Each number is 500 + 40 x the weight over its row's rms, rounded and kept within 0 to 999. Layers, rows and columns count from 0. Numbers have three digits each. The size before them is the row's rms in percent of the matrix's.

# layer 3 MLP up, 1024x256, rms 0.0696, rows 398-452, columns 0-127
105:490560429460496487453526520490552458591452513457488479358464511537468466522526549538523518423532546437544505504472512557444530544516467529505517515587517518490510588503538519520513480518488527454517487505485466569515426524530437472479546466487529494499536465540503550600555468507462543435546487488442523485485473536495528550503454549477571488499576514505520515481541490483520500421504
099:529493433495459507496436509514484520457484475514488572481466493598495565504608535508471538528599543493530455493407479497547486469510484504482534577577480481547464545462477417484508472514549514529543574496549495525489490541498526439466437527498502543522510531543533472496491587408484549446440462529532441446513449480502550497501462470450531477473558450508526528419478445501499539529483
031:513506503478465460475520521532450589454505528534460523513492518514491544439469522542468497446560580505449472510478460584487507449510514456432451518523550460493482511517511479524484548461562480515433466496492473530476487517531532506438454505499523519494440478503504551481475544478515496551525557488519501441467518495518507506490424574434493403469485504532489508440455517488452518441478
119:552498457474535498505477406483495550466510508592485510509496571466414464532531491458430510535490521522458602461510484457486455540453468534492445421510435542520520440553476484543446466455535470498474490402478550511527518386610492496439548475494463510487492573485531508462570519501474514475507484418540438442514556490481523497498560473463463557486497475441534444537549492539421520573560
112:474557554509424583496501541485538504603484478502554500459553506456487494545491494484489450493504459522461444506497472545464482533557480448537441527475501520458441504370435473501564531436560439524548496501500559587453498489464490595491504526483477533509533488474459536494507521401467501560500515481449476529520453514512498557515502474477567519477503516533488526397485541484551493542511
108:547486428571545412480441547562545439569465552450505563431550476481538534496515533492507529464507536483491481447499564552459501519507493515553376521503508503532524465525464447446502436527473517566549498509431498477393534590539501423464499534524534465508497480464478555559513425533482540504414500520470534491547581508564524536543499538450437560482556472543475485521501496511413562470482
103:446481536523468490537504552547439452580588585519481482506457452511592451461415550514446481514466495427477502556485522530462460411475523499518556572511498477521485558499492510459486520464527519451468529606472539439493493555483530467563529518488518511606447490495505508480538473500447499539566506459527491481513525519526514491508526502487521569519492536492527517513506496507549568445511
113:495482587499457474459504543500507400546516540480488510548550548512539450486416481479542502438462577493445552526488557547500504498464534533493530410512514488512502426524535455437521472536462550502522470548505495538550483493553478563467545536580515499485418559555536520410516484359441525497481435499456518500519466466549493472425439524442519537499449531541512468519553533437467464444556
111:582510468518459390460465482518518473500517477473485457503524504470524577465502525455474511484521561515442514548479457457523494440506505496588416426480479486496446501539513520469544506645475496481513485540513510467471530533495540519490477520494494471487523493531551529493537540453512530502469534499510461571508478434478436465544484441510557482452518479539525523428489521490470469492539
116:584454476535480511486539458513487605498514439457502437520453422538478503475510500420538488466488424552541482440468490494504537508558537476517515491522528493499498446528497478451487494504469533465532556452505426474520475474478481490519548474490435532507438505533516488419388476472449448485503514516426518458448423475488454496527517552462440493514506507538511486555383554479454572493509
103:497473429538475548481456498549512507542454464452522431522449574492422448491520524537503487577503513498530452491541447525522470492491476588481429557433492364425525515517434536447545505490441505483404562464545504538549516559546486525459443497540465483431456405431520510544474525562579540579461517487459423469461431450496519415485541509456533491522533494519505551525552467447490487524490
105:445486437475486477519514497516482488523515476501452470517545503591512533456409518503500480478479496529526456546487443475592545474542485511534495475579483504492442470474451520550525528582583497471436479472488571527467523569599468514512478570469547482549579487539503518467540489553518439483494510528444526509486486521514441532560510504416523534497492504435547488516499474524496513459511
103:453520510508542495479565439508534444491523450519536524408475537493481491584513520502488488560562596463492430537524538463486512508462554404569504519516519493491479478444533474584484462503519462514477535462532486484467532506470506456466475429531590575439511442482485483548574578499467492465541523493528519487549497484483492436435492559597525517450542522519476466456502492514465481511476
101:482527447466532481524467442434534504477569458479543429538466483500487420497458461503503582419482549524541591484557463475519464560534447499437494477543531479521500513547512476499582516501455566416503477487528518513460500446529523546518524497516470436471525555517500497517560575508463444536500558594475510561493506537445481514550498466480530559530506497507524508482515498511571459498491
111:509494500522536477488556549456516471463504524449524536551453488526511440525483468475551508498457518564436540519463572525549484521574579475479519440509497554566598502527491467484577542489423529503521561513446443484516515564527454435467511510458499398471504546539511493438527451548514512522416429490554534463495465514543499488491550543481471456494546565507519536434508556461499514485465
103:471492522476423456423508535549506442560548443574498513507465459593467509525508491573486529462513523520477470484555578451605511480574438447548507485534606499501456446481506439459577456505503466517560501456504537555486490514538453458521479470525566523506523450511542483483514565454548469524456512509421517532571563584533552563524431537476522481498489486479476579534509454489515504516541
106:460480531530522510512557454539509420577568447530513382430490456515525518466490495605518464513437506536554452485452526428392555482503457481508487497502515438448473511561513595496555547517586514590564478502500434491562520481498492534540495505519487471508553535556423574497550511472499477503533515523516474475558472562553460477474533480483514526474471466535479478565477490494475473481431
092:446439482540435461431522495455501497472519545483465577543508520525471484575505464431522443491461469498531494455479459486488520466451491482542440534442516470464531444388456508493455501452520465471529505590492480497531528506462442501600532475539524448496490560515463523566522465508487501484503544490468509484487540509568482602436440523535537457433583558496490523501487454472520483462471
108:462438534462477484537538563477475540542510512419483457442450593519426465493423528512527471462506514470541476431499532456510469475510480537565441521451454404427470396548472527502485526466490472504529494583459516483452443508496491483520486512525440481509489523546511475543475541486500520486435544508507517506548544527468507475548512451466463511456501509577446518562522497515461506493587
106:490506480569478498495501449493508513553564482435514438489498446486480496381421586405509516505511487471435459516460525540477527501535465547422493479520454514455496616474508512499431535462501500491478494503519524481501511500503519468519533544540480476554559545518490517570480474436514496538515496520497532520477571635514538483493551442506539461477486582490505530551538567478543501538493
106:482464538476548464477411479483481519524484495478576516555468447484485491494513469545570419533506521471465417413511482473549479509522491478403472514543437470511520560490490447465587519496461516552481440448570482525597522561540442518515570507503493558510535543565485493569474466481522412496519517501417482495478477484512500468456501454527528495389495479476546548500479517520510487455473
026:521443567540510464473462558509547527480480493474591511477506471448550515539513529532491495533477521526518563521455491457509549491411438476499454542537519519604495542451455526492504497504562581441466517503570540532515423455459538418465456523512548462526526529485497490511488478417472548509493532522490575469585463523548452501464512525524535474525456409547491511432491535452469454488438
110:562544497557558471502504536491481486479520478449539490488514504530453495457542534530486492525414506481457532502477519534521500476515587499560493533484512445562568592468486473520500455495457474464568480541452528552476504489479549396525472547488544529529490538544536454501521515428481463519467448524530510421489466439427477451536500501460532496545500530513577596544501526477564513492518
042:525426438467489553562503517583494511546468473508513487457476512540510486449444473536474467483474418466477528470515523555548543521584429451531561454504459539544488449533489465498506533435490478474511518484519507490453442596576581462485522481486497544505566563510480482452430459377483537439457567473566452506538528546567447473493520512482442509579520549562543511520528439483420466490481
108:504390542463580544503411493500408474485516556549513554472490489524477598491576498490526515457452472513498483508477527533569477567448421525479481518388495536495558509552473455442513471460503535585522513455496425488569472541505495467510504540490559559517538553444470517477442452498412508546534514497473560547504463464546578482517474500514537478467497475491432483491546510486505521414512
105:546462548520520438509568496502588426503436476481492451521531462495503478525483518467477473520548496463387487499547499491523530533512601481488474484488509405451476416500528514463481492462538521462451478509487490552529501487423477479488484529495473534498450433509479547471501507425489517510440478468582571529544470552498468551424503437481420535525481515550521507470467444494546526466520
032:559416488535471596503473486442506572539543577484493557505572507529469422506504468525512534495497460378486513535446529492554511535505488502486492529492494521500481515470452511458435486525477481565422479466470501439516454420446477399501514598518533574516491502456520468450502431496524538543492525479519479474501525554515463491491533506587533514530511560454503497480421522483539560453513
102:583522464446498534522463484461417565570603412477468476541520495522439518548411441482551450475461530509503472519524483516470482495439536551505469556496465493503602472549505503512519505573502499483534507468483528543510483484503529501457487423585499546486563544488471505493518505459518442504478556511520497396545444474528512471474478464481546473541486524529575537458453639509481500460462
107:553480504481583564493442588538478526567478470479431496557468498473491458528500536529519526489467498478537507435549548507528537518499503496506430516508498523520512493541479426462498477538563471460454484475503540452487529497471485472557466518487543428468469491532476456555446468466463504497494584522576549488514431500471471465412477475442492415531480522549506513509529475474488562521462
106:469445491476487450454437472547479529519486437516534519571604489508507514496494509490456537526503478520451503546503576506459557582517547566542475508520525506511492544480541512493461527510477547474524467478527488574537543480468519484493481504481472514542517415517483520527450588476501580549555524463520545401515520423585576509537495454520504472532531544555553553499505535442514448557477
101:495476434478520435527542448521476536425470427529516445506499507454464486515473512473514572443493537623508531523487496503547449511458554515541501463527460414456491549534465551452455515447481522589551449440531437553565506550440462497457484531456446565476594539447482442521522531490509554501535461487535452461553515553534500550516536474519441483552461481526535575468511543495435467486486
104:492469454575538572483465528454540459513464496488567494504517499533462467435459509442494491471490515436499459465477545528460506448530554505509475561433439509537501515478499570408572508516473484533501522492518464479548599457502502558440557432493472424502477545549507457482506458447490470540557510447487419478509515530522483504510476476555526471537522537519495451554527499498492480531471
102:537417502463509563463459459523464447572396436525500457495603509550470518428503518473576565491462496478450603550473455469478521527474553467530427481500471453500549469578468472469433515596525482500479463447491455519539460485560504479493570541515477505510457427498395500452504473425526518542405512508486492438554518565484592549554553479470493519515494486516492489460523428454525496457519
106:525492513434461487455505545530487491524481534483515578489504534493530554509460415474488498527442505548490473446510497487463546509482498514410518462461411534458474509463531550432506482501551515513463506495547490494568524504510464431511458503413459451425545483417487560503489444451464487481455567454427500450558546418484517510529531522509502571428487552509492539519500470514515516507487
100:519513434539490565520490538488445484517548514497498540494448500523509401427473465494534500484534502420471515514536510490510466464523473448563428438517492498503498553511512495530473606497579503417451563491543533507563462523510493483600489474512548469500528495536501517527600518464483389469559593544441527534482499472541501537486525566523488493517498549506510550545524526513496514579516
124:461511450486507533512453462510487493521500512522461509518497469506479456459464435478568495473569503535497584555482527526502548443505585561510542464459438554480508548571491516485539552522460499515517499468468505486603368434438462451490499497421481498540497535505541429522430473511484494491543559473461548518520449503573460528567549550522503519460517507437447502500485538484598574452492
033:488519491506530543528516496547481509477487443412495489502503500454514518491496429481489470602437500482469474557473494509478460482457449554486480496401493487472497504482536523480491494540469482520513505484499553494544450534575534540518502484458486548486542495513453533520524557474518546556530598531503541486493502544531495518536558443412504512530547478570479456504476455457540507516489
129:452505524537434522520563439490524590474587477493505391499529517528455520452525478470562425496477517520530499499556489437477446584546507551542491528443439446467487472446470533526482521538514472487512516499548548525486501490499489516570533508503484499489511505601508502421537501486496485549561479527388485515527526506558494509557524451441531525572500536469453509521495453506548549500515
101:544494531518441507500528451554485526538476459541521465463457486479515477490486524494602558446553523509537558552540473537497566448494433516498458474539467492555501478554534599522513446438450544489479395554499443489499494476462466545498524529579493480466520547484469422521564531549479502513566536484440520481536480548514483465496519491477532460507520433474491512479525492474468521544523
114:586446522582503468467505543531488498475464505538495543410463505429540532540442537540479504454549495442495485483514553465514544476504456546531540491475542501400502532538430500552514491529555573516404465490512535501465465467481514534497441446516558420529440513514492569497550490561478481447517532584495560510554500514498467533476478478477547517389535453542469447554540465492531458488515
105:466517592569485471491534447534516457456473465456510524513551455489562490468474567405484485562446477489485483490503448486417507510577453442543524476514514480557429565542540563520494516479484480521569407492470487476584531456565542442390485474528543497555421476557511489593430535477549489474488519531516526568571436544540525512509513466501483501467519517593464533471504553425499548535536
108:496532502523563472476523556477485496514499436486524523527552509467525442567460550527555546484494469454507495511462473488449487500570556519508489451469433527493535554481538417453542465526521546565520500514468495437506470425409502484477483476439486547459561559531487495510467490496456483513510489488597535495478489419538488481477627513459426493507481471449515560503547636490458479542559
105:492455479517522469523522520483493534532539438526509460478482508498361526446509494546494434536459485457562553538510508504495493493547458577509531457461501437409445466529563507536514578511521482547538519463518463556445455578519444511516526485456456482492477498494592490481511511489491443448550479537426405490541547431491480529538524475520490491467483517530543501512538525459481502462460
098:509479461496465505560537536500433522531555501484587480465468564471513498475532535595553489492481479442448490460441532516472489520490498590486495456542520467552421521504464515460446531503504501443490537482506498517508512553495520569578545565474457469518479547500509445436565501498423540435611555504486517525558521437520534533497510479399527486451435494521515530474511486530474562539498
119:550458512439470500511476496473470460396524459476484451538474457533524487506455520423454490490432542558484503544491485429544528450550495474543541508453418496520466500521468536530521539554509518468483487541437561494505401560507476514510520483567491508472557544515532530555455514459533444529560523506495531504503513483525480450501500500387549540487508427624524464500523484435536539528496
098:500503479494476470483543482457480529541524469441460424439522515492489512447479479472588571492492535505530535447438533488502489467490468476459510475559523512473493513447403512417525512544509524484550433524512446584485483514520471406546479444557468573508514542475446501477534507426441501504536463447485461407484589466542488474430464410522475414545591528465547514522461579521558466499533
110:546529476486462447429547562466455528514475486511432497451459440515513475449524422538556468498453501467490453488511484445472432534513507555530511469485505528433512523565427484546444480565445454511492484531575517550519460475466564535534519578465433527418551517529518564487555468486430532488511465517518500434459496497460460444547489478461570488540454490472506547468410532539460445533505
116:560487538533469470461485548467572458505526463436566468455533532517506433477592553544541484509375490437474478462471486514468565519506519499538398569502529519489559551446476473470466505544530575476488506473468563468554492438522531532532494550545497469448491543485535515529493558505482515535531485545484445408498438492447525542528472488499522495527501469508536508510475485448510548504481
114:477520451534527499474524520505507412547573445491522482489483504542528471531545524574524541498475508519474418493498406475506495470536545468479464515481550394388522559522508510480509454520494492477531540424575506505480490517499483517506509555512483435533497441439446537543451571518562448441486527547495531520467519469442528479492428450562436511554528492462469512497496525494519522527540
111:472504508508523526476522464507532464519461465497407518527520514518475421459528429499490512523448459520470568480495524522559534554509514449571466498509514500520504426529461423477519507543517522528583513460504490554484462492498559502534523483498446554557483571507482485528465545474509519538540493473486527434514452508501460525450490568415397623471516533490460487538530470443487451448482
104:480497538515511514450467462499550490481446522464489519483480540507468444507471589467534532547433476474528524499447556606518457465472474425536478489453446546550486512515438532549489500557524454489503500450502509491506466492481484466504529592446475517427509495438474526459501534468427440456533444493467561466540465467482455502475453480504531428579552487451517484421494513524521451543531
113:485467492464488505469532516420555502482501432550541527439533525540532520438498385523450453507485495562538523463520492481459445460503517538470506543528458492490554466521473507452563442520559466525478545424530522513569518434454407532540512526499465497508505487543510541499520491497412486542535516523526449524537491532469484561446563568484494438558472488496495478501495515431475521541492
106:501475536420505475478517557426580502484493530512492462517445527512413494520522467477468529495467493463419504526499524467481492464438537470496484571465483460495451494509489450522486483518479491517488511461442564497530459521544581563586513471546462586575539540512512481498507523445495528374550504521520522425493566533462545558525511504460548424503473462445419524485476473475498522454469
117:513559501531486497480515527479478449515487502525524493469531510521480463486494520499410553418537502473496502517533515545512488489440472468530519603428513452523454476447481486461506445495518510517591418529519557489486522485458468451508530475492528541450484548525490523508514530512396499465425473490491490546514480382540494595498484468573483491520375476522505518543483487461522525476503
108:485455478448478501453502444502499507465483559494449480467462443506484494424471470499503489513475435479589482505523562493500450478453440442475509491445479467532496447573577580495505600490470423545561490456465480440486471479541497573530516486498477587424462489464479478515489494507516390541557489548483529438542573494549449430449565543524519562525508498495491525521465499494448507514516
# layer 3 MLP down (transposed), 1024x256, rms 0.0778, rows 398-451, columns 0-127
109:590518499434476480552424473493514456500507512469532551510511524529472489527506497503432475482486475586504467501503569404494589600508406501443530541534466475502578462459483511497502528572509476526520519538480474476408472444422494487494506589493502569546507450515513522529547522527493505508501520467525487465405461446427458502501527500423552503506533433524511511522495542525563551484479
100:466514481525436453454503449504529485484496432542506498523494486520521519578506532499424543509608448523520425491535443436553505475568483523396518485482469553523470563485465460498467435477546528512489446465504523448409484537453575439438469567523495488483532519508513464503515535535469522498508469531471458457460415478559584539531449489469515475439488573557500517553415404545595493464475
042:545509430540415483526478407510480498561579517537562510519547505518466477560516424425515513500491493532538441484511397468466480385509519485487516457458509511502471495567517414447524409513524451449492468535456458456463500549476453514486477477537494497511478552506562547479462533444476418474542503487523530468531523485457488442462518511418472531559546551520462506516475475479424484470490
116:467487501472481475497522580491482518553551455438477539512478477544575527576512478511546388521430528474584461462561525514519436523514452498499472550492524502479483532495507512452543507448493468493516501540526438491441577530479528507484472446491536535487466535478513480559488540544486481467522532502526537448446542464417513416522518542480569492543492528510525488542536537526486528471450
105:537549457535553435554453518449513456518524466441492538513486478504518510524480479532545486543479516476506466500486454538471461477480532474560550523523522509428564483528444489496537527528455552486381440440465455435521538560489506469453493532512436541504488502424496516487494487513533437489490469511522494475568493479509450553537448462526474470524501424439519483462454578487505487540390
105:479466505509524518459549508529465525491450432646553481493453573492474456525500530560502500492590474495535497483478517499516508497498563512476635459453538481475487496487517510545539446511540515514483473499521532525549513460418485552535555578590488478501542491532490439536496528536454504487531452512431449521466508467437360514516465530485500536550520544532500532540502497554477501486461
103:558487494509548504561429448523493475443446552556522514519503419485500457558533463412443517510524596503422413529545530501521551467437481526496480528515508538483529551436522488497556496538528547525479514557526476504452541541525496549518575480466440510451550477507510434523559508464495484521603351479517465524473513438494497515525491528459516477448462504469485547538461466549576494474486
107:464480543468452446507535459385505564490485509550575512513529521507468490483533536484464508557477519532551498436523496429461505477536490562461518528412480483578523518485490531535452510480483513430458517501469519493475500530490484516471513443469494494486515494472566493438496477526524425482512507475495523459404479549544502508508512477519474460462584473548506534551503556490488426404563
112:419526510479474522555541526526487537480528541475514513569534471504556475513471589473467554381519530523513566505540492540507535466558444493453511478473480470488529576526543464444489493502568510608510485517464485476421530503490475538558497443484471513483531483483529484479476481513518539548445468502494516467493566607410557517528456448540397470503494480509507463513563494442536469469504
105:448475467464474482516486456521550467490492467462430459501534519528510543499497432474473519471523527478547458531504494502487449476479472521490529535444494487501483497508616529523525494437504565550517502601471455454518476493459476499511476518470558486441506494397527496467501464567567536540506533529545426515525561559493561497536445476512490561517487540484538476520549550459472521413520
104:487473502496501551515421464500543599457524459520572481509486453519545496490495544477523540448480502527569470526517523532401506441572445523486495548516527426498572494545468502532544486525487616504485504508436486459494539488464566489560489550461555489529552499512530474572482553500522482507503588499518521486489457459499534466556520476475544481502438517484478480472534457533613508525541
102:550529497471512533392540463463572481540540554549495459475435520436567503474493479451498491491526454527541527440478520492537482517476456501513517485468528458462488459440523529446490537465440537538488505483462549459460559629548488492537468479566476445590463486412505555460501518447530481570515562457516504485478572548535559462519546442539481529510464424518483496525490480478531474487422
111:499457466466502445460470539483644526583559529591456514444471510495505470564484484518481508511454514529511481494462483441483398491572571498468453496536510471485450492508584576478514558462555505475529500470541528475399511564496521496535440495487428521505506518516545556428398541440487441556478499560503499458436460459498524507536470574436542430557488425532493489526527447569522593534570
099:497436521468517566474526521577487549557537595540532473444507529473505539464496544498455508535476517460460589592518490516530508474518587472526561458460488558613436500498491543514511508518443482453464570527449495493529483529555483476499544507539537523522512445557483533451472559507497478485499439497524492469561479528529471507494551520453509478595535410519403556494469449528530567544537
106:535453508464527511449546448494479500454449497523538494410453551576528485543457502489526543471503506538504510448507568507505452463447488518500508517500583500511454581470518494412446541503470447460557478529420542440527451527557563477443540486575542493529472477498461527441487485512501569497491416450570460477505476440550531536474510517417504486471565500536481521498551503575471505503456
100:520515553513568536492531493462478513492397473582490587484500525511488529457425538507515508463475435525479484449482486534503476563527443512439475474483495511499434528450483521509467530527556490508482492570468548514464533489412529544415529554493511495518540568515488553527511503562559453487524499486520442437449468500484537482497498512545489484519536492530475544550567370560493504476528
102:424527552459567454486485490532474527494421509522572518460498507553534476497426416495467508542514521471560445506450494481499534496420446542518512509506524486489458506426507482524488493529528561432468558397471509447540538531528494542385564469441480493555439509509512512575455519465584453483472541490493539528491497513457501564423502549513491453424493535549555481472519453471503505507474
095:499504473575483561507519531519536512474513473537527432474511497478515475402462543546516554515519472500542490521523497496491586479493425490501547461514519577488539553562512502483510458520512530564423553456477546526513448564537483502481510451526417492518567465503469508463423443447487552528475457528477477561531447514472508457499531506535419463573481447435495508486512536467522515523505
107:542447494515530510505540444520501434538516469567483559480499469496553373588514475563507500534422500544497456451468488541458496481545429508473449562515440479525542526505515499546538473549529517467577509529465505521435509500547478549508422516517533466546477445530526480594598534543433546443546549453565457540513432592439568475415516497546513532489481473504475449476538483519508429419524
106:467546472465408552550503537605523488545449513527474516573512487508529459562545488506517498465456474535458509512501452552520572570514564558523462533557446519456490487543545477527470521567473530567400505434470455545493468530425465501514505533513534537491493455552438472452474466535464522475478497461520455479532507484477485461514458535496502483532464508530585479547409498534552518467559
105:429479483550506474561436494524515503484474531502563484535479538507475464550481525511503513504508596526599480472560518498523487519567485513476542467503454492484500575453527501461467469481528485540518519454515495506530515605502525507516547512420472537467511455489468459577452476555508503553478446503447479524517509442569435451548542471477542488500475497441500493519559531527511527554568
031:485576479438514482468497428516528538441512439455444556474577399430511506468533468542499495523549494479543474463525427570481446562473497503552494498471487468509538512496535495463524432512517502602519449491480450498452465491474479501484486465477521463441508455489541539414501493550528431481496508501537502522537518450490508502466465404487503524534602498526458454507485557435525445483515
116:491478507469465526427516546448495481586529469494516489438450462525547442517532450531488505461474556523461500533461416494518496575523550485432499514454486489477527563508421554482478479575534505522506523450500455481496487546510471543535447517493514498426507495467463475494455495474492552468504490533518468559516455500519491480465517448512510566480535517483521489546512495392522477485552
060:553492507526478439471433510422549497532543418464493530539510492543468486539544425509480450504476534490526480516487560497511537514549495455544503543394483600544553586494549461487534434495465568480535529496491450580487578502431509561480494471495489450511481528522453482555493462560488523513489441571549459465543469453514536439473571521505470471547504484552516462554519524488544542553530
107:434500506479479423502488492508490544513516488574541468475473510487556536462453476459585467563499518576518486461511549460444462475532532535468487542531448487474492503509521471501515461397505450473451504501499530554443559498517454466525555503503489493554566450467479529487539410588462516474472512499500485498523506492513466516484508455444540502539477550543469454466499476554504516417559
094:479548593508560512613519448483480584532472478456464574502504480573588552519556494474562518494535490513520493426493500553463412496470484522391505486466521493527512584484448506520562438566502513517506536471487496515487526442513469538505514462548550471475450516434585491493523550507533520477544486455484492524445460490469472497461471491463491490493457492443433477482441511521487526556531
033:518462456496450506557564498497444578500561477479521503459471571463551469538477534480498485499482465573497529540439452508564401549513477509477552397542474504446486486504456448539424451547498446500482496473462563562516559479401442442503570447552512500496477516547531474489474564499507506493453475526516528528485452452466469542450552449517466541474475510453469595509502541475461528552492
104:386541489446546553480488558573503541515523504447538484494422457504428531546468469539500440547448541561462539448517440466461567498474468482469515511500518519540480580487501533504518511475503506548486469521464552498478505539473490497398458500515530437496540600492476511469493505579460509495475506477517470547574552472519594492522495570498551535548527513479518497510456575498440522495508
108:507493512483532523488544482512470438491499546524508503461496471477528487504422531555525505517470460592559554439518547525515535517462460473534483476431544502448538450525584545508463522490466459527492456454537469450498540513509522561546530474432552432456550545520536529494522449539506526524492521523519417553527529567472457423439550444507573474560425513531523482541501581554520503465492
108:513489502435479521513440560461534493493547457463465523550489449524489526511501510493418466502530451615441497464583484529544502492498444543471479508505441474483494507479592498475536539518451582593501440473486423505491543498568488504514399554488514522521569487490524524472478575482488535471575393516502525404512511486500454529510444514539547598456463516422497602422509529445483481525530
109:478573490436477486553486522524519517464486510561507518500417492490547467530462443530526493500543421531495559518543540540502471502491526571484496470527514518528478501513479522517500414493529478466507530452472514455494488486467498456475490506437506469484482545532519502477608483479530539564470543527442526511473543444485509486480553526498578460561493525491489449646440502553449548520498
102:539460462497526545456517510526501533463499578530452529416483530515539425536516501513470495564519517511465490511558485448513483526570526515538529456434508508507535538510487555536418493536461450488525513482540481457420444514477475544508531445499551500484465532475548436565550500478548505473460443588513472430513509498496623473523473509392533487473489492542563527470489586541510533545558
107:511552471523525500414452470541557493490495546462513508500494477432449559513449524501512525498556553480422561382461550474550497493490461500512500441496506460512490489479448495586501566478483500512534531492468455441464547472446492558520448537584514423526529410511523586482484468531494452515495578540462507468489530464504505448515521525507477465439496449539490456542533548505509428415490
103:490526512499519464490536485438517566493510467461541489468481470500472498526562518562501510461438424512469451521535401417450558511453474503474467378534545478548511547454533437480508479489512535556407448492511539547442513452499565477477500463513397500539477533527578487510500504540501549516574479499531511488498551487511525478492477533491492484509472420495498502429452510471550527496470
109:514494552453500568539484457519484512492499563527612441501476466558521480515464495490502499564539413541522500473521425425518442473479473554447489493540525497505454405538574485502492499502488475479521478470523484546487545462450582398480538472482495457506515496451532514455503477495433525522550519530478515430483520511407534560489452498475471449544438562493500561445489519475467485470495
114:442456511463498484462441511487464466493496534491476500498563505461479521513444567481500516491505484491480566437574473457497459531563520403493436473543452453486550474521380458524465487527518490498486442460514447541530517531503542433522507497455487459507494493518432495455579451538454445488544487551525498500511503512512500477534445468524483474465458560538412456497545506557533478487459
042:514488470479559543544463456516484516459467574540512497472483516503487505476472527494475496576499509507526512486567542488500454434476525449421545510455476512566503488495487509510504567497465493477500536461560458542506468495528502602469516532511440486558511570437477482414589570518493422467492477505508458424493488506417531555575511555464422522564559537462469499548518571511551464471443
115:504524545454548448515507526536516442511523495503514584500507475500500559479502504449499516549548522558516472582517491524523536563512442440551400509536531525537590589508534546542598526472462496565561521500479560493542566464502529503498509533500467567498482478500569530545494456545469567524511435490529564441495533532506494491515536498504506532515464580469503534517546507482449488435505
102:456563490513513542514489458498536533487472483469563577506529481448537559526513534469525509521553499541463506564507552532545497553516560559430487498605467574534489515498476538495470520546522457447530391511464422506465545511562518543505500485528513452502485512491486527487501569507484536505481439530525516521511504478499557485489544546466523529498535472497491513621520526492497536458506
114:525509503488538429529532520451551456493515547509542475491464491473507430484540485500469468586474493510441469506471506445520554539446459520533506496497489571488607568484506438482484511519501542496469502475444546496513494517516429464490473531456462483509495426532480456472517545532484511460495440525485499571450550488434489508506480494460502498454465506445522524452455539529484531520439
109:506469563461575480514516462557467477496507483565572491496529436446508489549548475544512417472522499436533502498529560504532579498528545441463505563514506500520508545499510484487544525443495490502460517497505463462535535507532467477465505526578501466511490489486510439478486475487503512479487513463527496443489528500410524464483473459520511463538413421454499567505442503488487462567457
102:513560440407494486501497497474489570536443509527506523498452552540529514531526516486523567496473475520520548480538468543485541504496490523586476505633487504490566482530535514547583452548502512464563562502501479420478476503429494561508589469494543551522421452533453480428502496524532511476484499480525450537535400401508523501430474481466477463510519541542506435467486465552560526485494
106:486492579481512479519544455532568452479523491476562517444576560550436486446478499471488517475512527601452438474436519414469545467414537497578465520487472428528469465509524497467487539465463510544526480492475512474526540481515507491495462498488540491420450508520473511531515580448438583500514481464602509475471424520558380449407468521513487523512441533519524491512450433551500544458468
104:568563516487419568548461499495447504448528497601533522469430517498496445561538537480491514526525496475535441452533524450502540462442503482514492486483559597466526453514514543509514475462479414475473535436499460541494479491456510553485498476447442516476491492452438495500541541474455504526503511457552500517482520531552480526517492522400524457462582473481509527508469504555480492495430
109:444528525570580416545454497559463481486458486466492513477493468528491552456470476474528483457435465506515501541486474535396539530465466498431428525528528542523477555455497460495535497494435510463503469538579462520473552493398528473418467499447508524507467468529510535481539504485530561574445580512495499475515451556530441457564528497507429521527518511503525553474495479494442505506445
102:485569470605544582539455512507467510516501559512506501433512471509503521544531487486486575500489498451501553519487481508487455461447469474518540527577541515533490429503457512547474491521532440473472415438442519483507573499491504525503427482439453517502523500506509520466479523504559458509484488487571515466547549534432516485534454511590509461512475503572469554461452500542535564507459
105:466501587505571493447569521493495457561586552513544464475556576435442564529494487496481448476517526533581463536503485498471506451465443472450503503536430499422504489512554508512506514511499501503529513544486536628460521521458501512531561413521469490559522536485535496518460520486538506497503474515507504545536504471513470467557487535470472546538545495465514434571459529430499526456565
108:540559460459485440508539498492524480522538468523517536439535545512518504480502516468417477472524556532504541469484452468475518456542503405432494453483518474447463525476567467484475491476515570491535515523551522456493481486467516530513450487532563632477481553484539461486500592493511479496459487548566493513481440540498517462511522449485495512512585515496429428426566484523535494477563
108:470469586506535483456526561441464520530558531445508513439556519489527496534455461478560474514534547465535496447524541520454492541505547511463558452502493620569460503501477509473553564518490433501484491467442493459495474447547517463427496468493523510511536555450492536531524454518456556504514542461463444504432527501499549465586537552557586568472517456521507447532517478507538560512582
108:491516403497536442577453525514474472487497596444503492511509563493496546499485580473504474494570458476526460499459572512611501456470480493549534448439428531507482542515510497488480510576455443539468501598455466518484573514567479438491548501509519502516478474514542618503476454586505480428511538430486406498466528527483508570515500528500513476480482547459467434578538464573430507517461
106:384500523520462484490526515511592575517529503518527552504525493476509518533527521493492567482509505527448577531488570500414464453431520429448547414470484554550536516432493524511539565474505494490474477536526445417474518423521510489478520514475505478456484491529498530476513473499478599419448476478511485528439453440480533562466458521482427491466519504530530464562485480546431458478470
109:475549526474536451515514545440407488466455509574502499531509560514457458576468516510552433460527533460486495517538444545455488503538529476585516554486471537472582452429464513446545483490568490462489488441528546486434543491516448479528559535457544432522564519422466468528499433525497516423445520441510467495500490418558494501497526523549490550407464543475480534591477469499522502487507
106:499500533456463455446556502448516460495487524460458505452432486508583551504499515480511493444507541497600530571534554465499609442475547479447501442507508471462545498562454496457478491516498464477513498552491429464554477452431465453513498440507484491596542478434475507527473524538516510520475561573494391545406521457521567550454510468496496546442520523519464546517457541509434509473514
113:518514552516556463503596571523512505471595527520479506533521478522450464532489520463558466476516531513513504486527541497516532474569539472557482447500502502486490540482371450486544511509558437468446514533533478469414562504506550552470520487448449435455523498478481522494489535527478398488490580531504528578492509541487492491495466483521476506491517518528449399512480441478501514576508